Weights of a small transformer language model.
Size: width 160, 5 heads of 32 (1 for keys and values), 3.91M parameters.
Architecture: no biases in attention or MLP, attention and MLP in parallel.
Each number is 500 + 40 x the weight over the matrix's rms, rounded and kept within 0 to 999. Layers, rows and columns count from 0. Numbers have three digits each.

# layer 6 MLP down (transposed), 448x160, rms 0.0791, rows 5-18, columns 0-159
474596457492528483461486551478566491518487530499553547482487496470473506554470488512476592520450482502491495592556476477470487497458536553545502484470498462550541425462532496562499483593483429494504488468549462527509490563475473521544513530535490501501528524533472473549514517454474527547528534474449542450470550458464577486506458507482561488462546487485443548503500512497455496531495500546517510525474435566510465498585447515489481476408533462486504495557585463490429419515565451
467469586498517584444433497494483472528583526463445449479537526527437519536455498510499478497488450536455513513510444556490516560497514488482586510507480485442453497467486561511542602535519473506597530501511527552490427555487468485498498513499515477474499532492506645410579476509489540506482517498601506535506488492437524414439460512457470517568557447499521449530561581545487462502496569527518446564423462484533453505482506391496513438487509488536503508467486555478480465463558511
526486509505527502512479524457534535436502455485503553505474538459462563506541563532501539582483435516516482446474505468558471552562523491479464504477528535544460520539519547581583583605573581437562457471488493524493620529519543457524479452471499516523501597470544507459456481548472520484539492466548516504551521507529486454488496533462558537491508486446506477523514575554504491482520472481514493552501427521500531498501510490493514512525482540520453495503528510484520522511498496
526431482523484490435432561501463475524475477499502471482499524528494420496490483483535459586543544418512541470493580481513500522518515440514518491465562560493521457466569535519504495513514511521485399487480565463538498499515453450479473461539535462565457597531413524586514536432489584465478527445558449544539541461429509446425498435459553492513462480501493491530525466495524585422408483585475473523521544411500606488517507471500502509441524529561504488569520438493435410497494486
534512577464531594504467517518502458437525543484455451454515483468453539508406442449457536468465483518529497529552522545421513455502576534455526536463528516514493504540503565535493592527524434457419572445482467478419460467463514458473537467528537528411449569463498512421525497534559497465528430473513488555507521509505557499538487488515501436444512499476562534595536471517504495532525495445515528517468523581475528516499427437442529575468450536566483455540528557540495521527551493
479393451493545517463400469538478513447435494519450488459530473410481471538446440582452525511547485519479563458492496500490517496507455461500464512537500455510521565579465491462541619499509439520505463475463499496514420478554517488457580500550516497550500497534485475527543420561557486487440425489519504556552492499497430459512483509438454470432442474494542512530562421504571488578432459435467464443510528504493533502497557544520536524514544462499502477538517535488565564477473494
432474498516490428477518431497511562498463461491486500497510508387570531517484477499504478454470411460464509583550452508402548469477533493536556537472533566472529494572483495491452508549516457467513448537553536472509512552523466494493458495487475579498513550533516559464533486456427487384522501505532483469533461429485491477466474535441461475479438575477518492514531539454557498544461520480492474557424494497491617542515469482519494552508464544498464406380486487491512498486535471
536533451494443465484479535530505521454489487513517440535542516524436573432481526527503429452482581488480495525482526449525467507465444543467556535581529501541520481470481416462447485553505485483531501473458496499500487565453513471475572550469547505569469442546495483482524500499434568454549486473464529598432503531459486515499519523504459522490492463518450517504416464569447463462566539493451401540526441487586509536499531545494524505520548483493542528463569451522466557550487517
518545508448448488486505456510494471451570485509498452519517510532501528549535486477411477480520506495491501519500482494497523534563524488446432471533481543489436467497453523508461487448508494496505481415493441458532476582454544507548500556465476518526506523519554422511516482446466504511462542431557467567491511496558557481441452528499446492465545465467541517490417525526476535500470486519410496490511570476436504579510414594485518545440525561493507530541508494510511595493496530
501507440560537517507500458459558517561486526519460492429544500472440526515518513509492490607540515484471504485479507511531514516521502442533438548540429464562519518528432468460522402541504445441516485529399545484481596469460467480439484520565469452496570450427504522481502511507471528476484472550411563526541472571429519537486523565501415495502380516479415482470484493520501533525463448478526493466496498504479489530510502530554471529501538478509495392516485508534406535473487460
529544489535574502495514521483515556434501510509471552479461519525482480469475534532476421546480539505532537567471585566533498571517534553457478599483518567464534516490536545487534598542502530530430457539531520528530501464481458532507487522510571438429504439479503512508568520501514525527514554439484519437476478516464532467506520567556481465533473446518518546453544510516434497537499395494504507516532506484542495440529432493512501525483437509559481527488457522471547537557433469
534444500527462475538556524537547474475501478465545438517483569442556501466476448560557479470526537575460502524430487462488628494478483505475528509478501529458560565493504535579483501526486494395522544486466525476547481488583517487512584469436523533543455480502484557547505476492481548522514572547454492482552480581508563520490480531546448546468477529468515526569541433516392535416488455519462547439529444475517475553457441445504503481484551504465498452467559464420536407448500511
455454511565507542433511520494448507489530523542544542541576549471475534531506521523509464450547444449545512484430462482523501522490463508519537497555446422444557470476458569505551365528537454458516455517461489494495544537438555491449437520454484453501493544520491461532462502545429528494513514473465490493534459470476478540473479497566458540491497489512490505465496516493504500483448561428465463528457410483488498502534545479524462465423473511504490509446470434451463492514578572
514524480501442569482497536471465482467521487509563511458499439443639503525481451480544485465497472453486473512425476529513483473519545535554529460492478533480475534504468524556486630441551549489491421482550505532559519519453444505471539487448432484541506464509532474478520460422468545488474507548548472418494541534582467446515494542533535528518505542493517526490512527483512521499512486517428453518479452482538431481543521561553488552420461498463526589409584488459440490509539501
# layer 6 MLP gate, 448x160, rms 0.0926, rows 6-19, columns 0-159
513480515485577465449469523518467462538492521463467544471528493505492502532493489538476482514561513504507501518528464543522544560501475521489598561541507498451498527569494516478514502483497429539514444511463552504522469518454397444561488469516516476483476554488443600445549500507530506539478518546645471548500535502443506445476463526434499466526522486489564498514608599560493523515515553490537429528382488500517418506477501476489447437539487491468447563538488617461498443448547532
534556539511538502516469486443513493468484537503487492553524481494513485560488469450457569575447476477529424464484457481523524532532525520526483529507494494520440514554532422438536509471547590515427517496470408497413531426442511452473488498474442513522525577507516507508518483506538525481470537549492504521533539482528514509477524483545494487522470441473474564467533499547507484549451496517593514516440461560443516552469495495469499487524463549507445537493508552535549549462469587
485503440527537470550451497531473574481522453516511515491427531519498496512487530549498496470483546519383490550484491473501483529548495459443546501471474536466525535511440507607522539414554488513458463453518550428419487467513540475548520472411513478449430478555455527472493396488516462424479515507552494448473442544477489475500466566455521482498447417539592582523512459488450487477449426516536408431494456533529413522483521494578463502488585465560465498574475494511524463509528540
557449520555498576476471537492488510439559548473507497471471601492543472510494511460533571530484498504523501491488494538485491530558497526451504502519468536453516592601510498566502554504471436605489497489460588480508488513489442521482437472522467532442494594556504569399517501510500488495510503545534430568568511544537553478434462512486507458471542552486512562515523489577483498509512451462522470529505476528425517504510520470480477604542578508585486511514413625495431532537497468
497539449529467532563513483510495471470471494482548515459565521447478474506537508495543517473535520485501503474530553499546482523495540542443494523500514480553511555481456540511577522519500475514486501551403470520509587409526390544505451537486464506524505509526505488447503535586547477479461491537541497550517484542573472497533519584474521446436482518506535375454601467484517472516454433461487531542491460490498563547526520500541495503543488573553518454479425557435450472449438436
462496484523562510465518501435450426503480466484544491424454456523493455548483502531559503574482479564476504562407452524580512567495458523459519450495466495469499405460516513530493497494502529490453423423496551512584511516497402523509512469498507483540474510478482501485530556542528505542507475471513521454562492524498521447479514587559520515507511510516484460519515513518408488502463485482440485428496514452479545548584520481549475503467548518518505529461514490505462445557454542
483410474546534535553431502492539525458470514468481407550471500505513475524466528429434503563477472574496489453530442441486497442483468487525503533569574487487508475480547510538593519492545514529520532522525409506550468557375528520500505478445499467537455491481520519501479554449488547489484547514474480509441497485508429521558517500510424477609520569477534492558487514520486527597478486439527537507459405490471488525557473441521481565458538410473573519493541527514486494524469542
415498458548558523484531573483532504469501504518520521522497523481501489505463508571544537474486488481489509513432491488523554527506502427505517476500450478507468453462496514517430528450553491449501446411491565509533501509536488478467514501438496534493522474461449447568466458518527598506517503488494529543514430523583521459482520550510485518457490508444474458485482539629477517516470564546471490458523515529460535458476498467487494557445578464509564695450495471585497551460523531
506478386549552527511407600468446422390564446468484485536485539498498451465434527449564534553464491433560556490566482503528533489536508573478482507502503516417495503555507462484479560475458488510430475519456531554486596493480544465427523530491500525422480473604461532547489569506521525496482502502545474484543472490585519486546518530519550474522457493554566436559540465569449526466508503509551498500529518481517474461445484488619469518513482493518549532380392532576526519510513463
496516504531538439613472567486526545493525472490498466502482581574511454500424496474462473527512485451467507564444522487529430530528473505481504549538511534498553505466437583562515525469519528552477510527515516515481528441541482479475561532456515513508542533488506540480513525477540559495605562487525539520445488407480505442531507488494492504528530465438500521537444529519452501600426454455473485535539495547516440470511449506522505559505446456538485538530434550456509564551456490
470592439542432508529439494515465561464452530463491491471531469506451509533513518504511479473491438418524419503558433528532450545484524474489455507494570546533454498507427413485572509512470473571507469488496452436485509534471528445529500583549466524559536394529449489512446566542487522457449519523518493504484468423502523422548542474504477506488497503535550527508477444572516469496491554488504436515465530446470478463456493424485474558515478494554480489510460555479527465552451572
478468460453548499462540479513490523499580502544505503520496566469522445536550469539553451522502492529508535544511385505513504483453533468478522583502504512411483462542496522434545521508476547515453512507518530604547523542522521468530501523461500449589462543522483532520450483553502520555507507420541511500513425515518468511559444503581543519438522482463437459498507484550496466520400453501522484416464503497497530468436497517551538513526448464523481525475433559510503533558512436
486458415552455527460562570485495504489435494458520524394464532475473479498561549537479496449509418452460505525579499508553453520527437471474477447442505545493498475543542479558501513534483461595518438473478511486562547562457469533523451438477522532420521503503442532473485472554448502586494536508472473466537534497432532504515506492493459462493520457562502536481573552517445493501523449462442502454465459536472459456460512488532493516447517438531482452512499506452501503531506451
510523513528494511464508559459521507476455489451494523550457424450481503536484536585475493556483540434512504502471526489587465479486532483487536473563491507510482469502401458441476542498493489479528543504490543487527575495458481447512467496500594522487468528529478509579522559527452481481534469476531393553507449498482600577534498503484548459579510527530524421456460505566492524489509496555536515529527537483554525482518444565494514481445502532531472533531460540558497509525474459
# layer 6 MLP up, 448x160, rms 0.0846, rows 6-18, columns 0-159
503560417502501422515548483478524540453545495581529539496518510431565467506565523507527525542596543478488482552486503494490470448539519395498469550465486466493506478502507500394556495509471483527471470473472485534483457467532530465480499492453459512513520490480512416532431432460474523427524549504457469454576517509570446528521481498535579572473394506478446535443507449487479388526547430483480621441511494498460540479505423545545510605533482502452504506512598488481557561501513542
490458470493509543495523485504539437431489459468430476489473561473519483516436577415541500501480485508525565563510513424485517483533488430472434525439523488500529510448480486516509477462568520492494496549563493543534490556501503522445481511488557461406475458491485460550529511499507410469520447576509537469488534455486494520460468506538497453498517540495498431461572528519475505491540536564434464485522485461470498486432518501535505447492475501447496470507448519481485457525518439
466528507506506470483387538466581443527531401529438584566529532455542446476539532460539460486462451490464487520493478486501456430575498515519444444468419522545511440485567394470580494388470493496498478486536556463503485379523486507533485492497488459472519439467535464538544509541445485447524537469517429438443509524573465495470392562444444439410435517473474488547475452495476486533482492506495533531483461490456471493494480468424468522479489436440468515472466498476485487450545426
534568458523537516460598578479420531476490484523591487462516451510511473507454540490460602547557500460501563504515461484488495503501490461518548528513569511504513496543571545422546519481506402488472476522463470531572416518524468420487492474553522610492531539535520470490443463482540508503584526457460485514539533482559511516602518544523490512563484482515421487406558541479447492540564537451549561452504555553449499420515427568487498515446495565493496509531504441525546557509487522
513484532484564510455497554537469525504470550542497549498487514541511514514495522418510495549538492474560561537517423604493459521496523520455535525567507486500484469485596486482397503594492538608490484535500513533487447449457509516505491466566446519498518498432508460534563444482496471512524481520522515446547545540540554516448538511519481490491508554493524520426524588474475469517560505525569480430500529425511511483542466560494510480479421462529449578534563525508660510579508528
525545627509444547502473453499481510520563516460451489490503441490545526438504421555464516463485660590538485464503535488547452474500547403499521505511536503530511475411487500420499496523485492491495511487528544483563465502478501484479429631497486458471524504510470481568517423514485507521439512468491543486462507464510522455448446502492536528529512511542427484504454523497527520523431552568548501535535503487525505475548441495454515510458505494533420528477524519549452540496510469
477498596503465523521594514493457534516519510442518456461482565470507464603518546566508453508501564544503478558483516453543397506556471496431523475474491498506503572503468486521535494521519491495547479519555513538425444513504533496479477419561483537428431527500459492532544506494472525454481496521477567456484482476434484517490453526583445478489521528519544547535500489546477539467462538552490384476474554503445453464506480513493473522528499498460549528530568489586542489421556548
489538519552580473438507524481484473496572474544534508597473492490488455466479540451549475457531527481541476501510516474540556551474504490507511548440533497579484526478513461514500521482520507514417489492491532524521494532443452502544513447495558477516485430435445478571449543483440462483465541413529507493484491548487460543419515430536551492466480519492494450534521506444542544472486546447467502492492539522566494422444568565500469493482523490441517466459462513408545505492516489
509535502435530467432379445533520564433524500446506492501460555541546505447503557448482464466568494531528508500485511482449505531597532515457565474523504497586486551503505509503533515553523479550585464468466569434526552471497482568575528495542587498397468515510571580502547455448580516434544473502474492589471588455596499493490568473502482469557509513520462503496484496491466494523495516478506464544534521452472429557479562511512483531531456440480476534451493470535498505468473527
470521445491506522403539557546476499511475488496422451528485460476524504504542500555451471541503551497511519486481464472539550502512553420497530512444496454498501542554535470491547487499438488479455405509446519513537505516481516507469494464445548502525507487476442487457484489597439469483398493489541512498538509527443479554495469552546514458539497518584506405537495476503475491473537557537542514448492535469441537438486552529478521465432569534483483496460483525478468475416459448
502515460603536503532470563481592520603480454473483494498520501480451488501545486598539445489457533482467484490454455515462541421512469443557451499573445500455598470512483559561506464475512514502485499466494600478517519531503578528421486506509502450502442500496429516529467488471492530548523487515470547463498507463547552576493485510507591498483494453531432523584430458554400519486554502491455460403502528453479512532497542511465512513504518502425487509497505477487463477476514506
526562433468557460461487443491519486527524446517522532444455507507550454506501466481454468471500550548547536419494475463459469447490555480460501510537529541482547513584486566444481491494547484534487518531496430509450510447536435480478473480525513424492510518480501549502481541498482484480440447479492492527460504408507552473494437483528513492488504554573496572477450507556555508494447543555525483503446541605524515444507538449477518512526550485468539548525488548465530381531459475
538509470508487459477424475519512494508474568516509477540475476503494504587513573475493437505449546483541514527496440536525470448496443433499519434494337519542463509489526412498514503472504508537529513526481492528443488442452507490497431504557510571546436465509467489547548575455508504563496423458513447517398459452505449510448435494525454503494506491497498523555566457543531523462462550487475457467522537476502514466513494517482599497470459483514539521456547457472444524493582444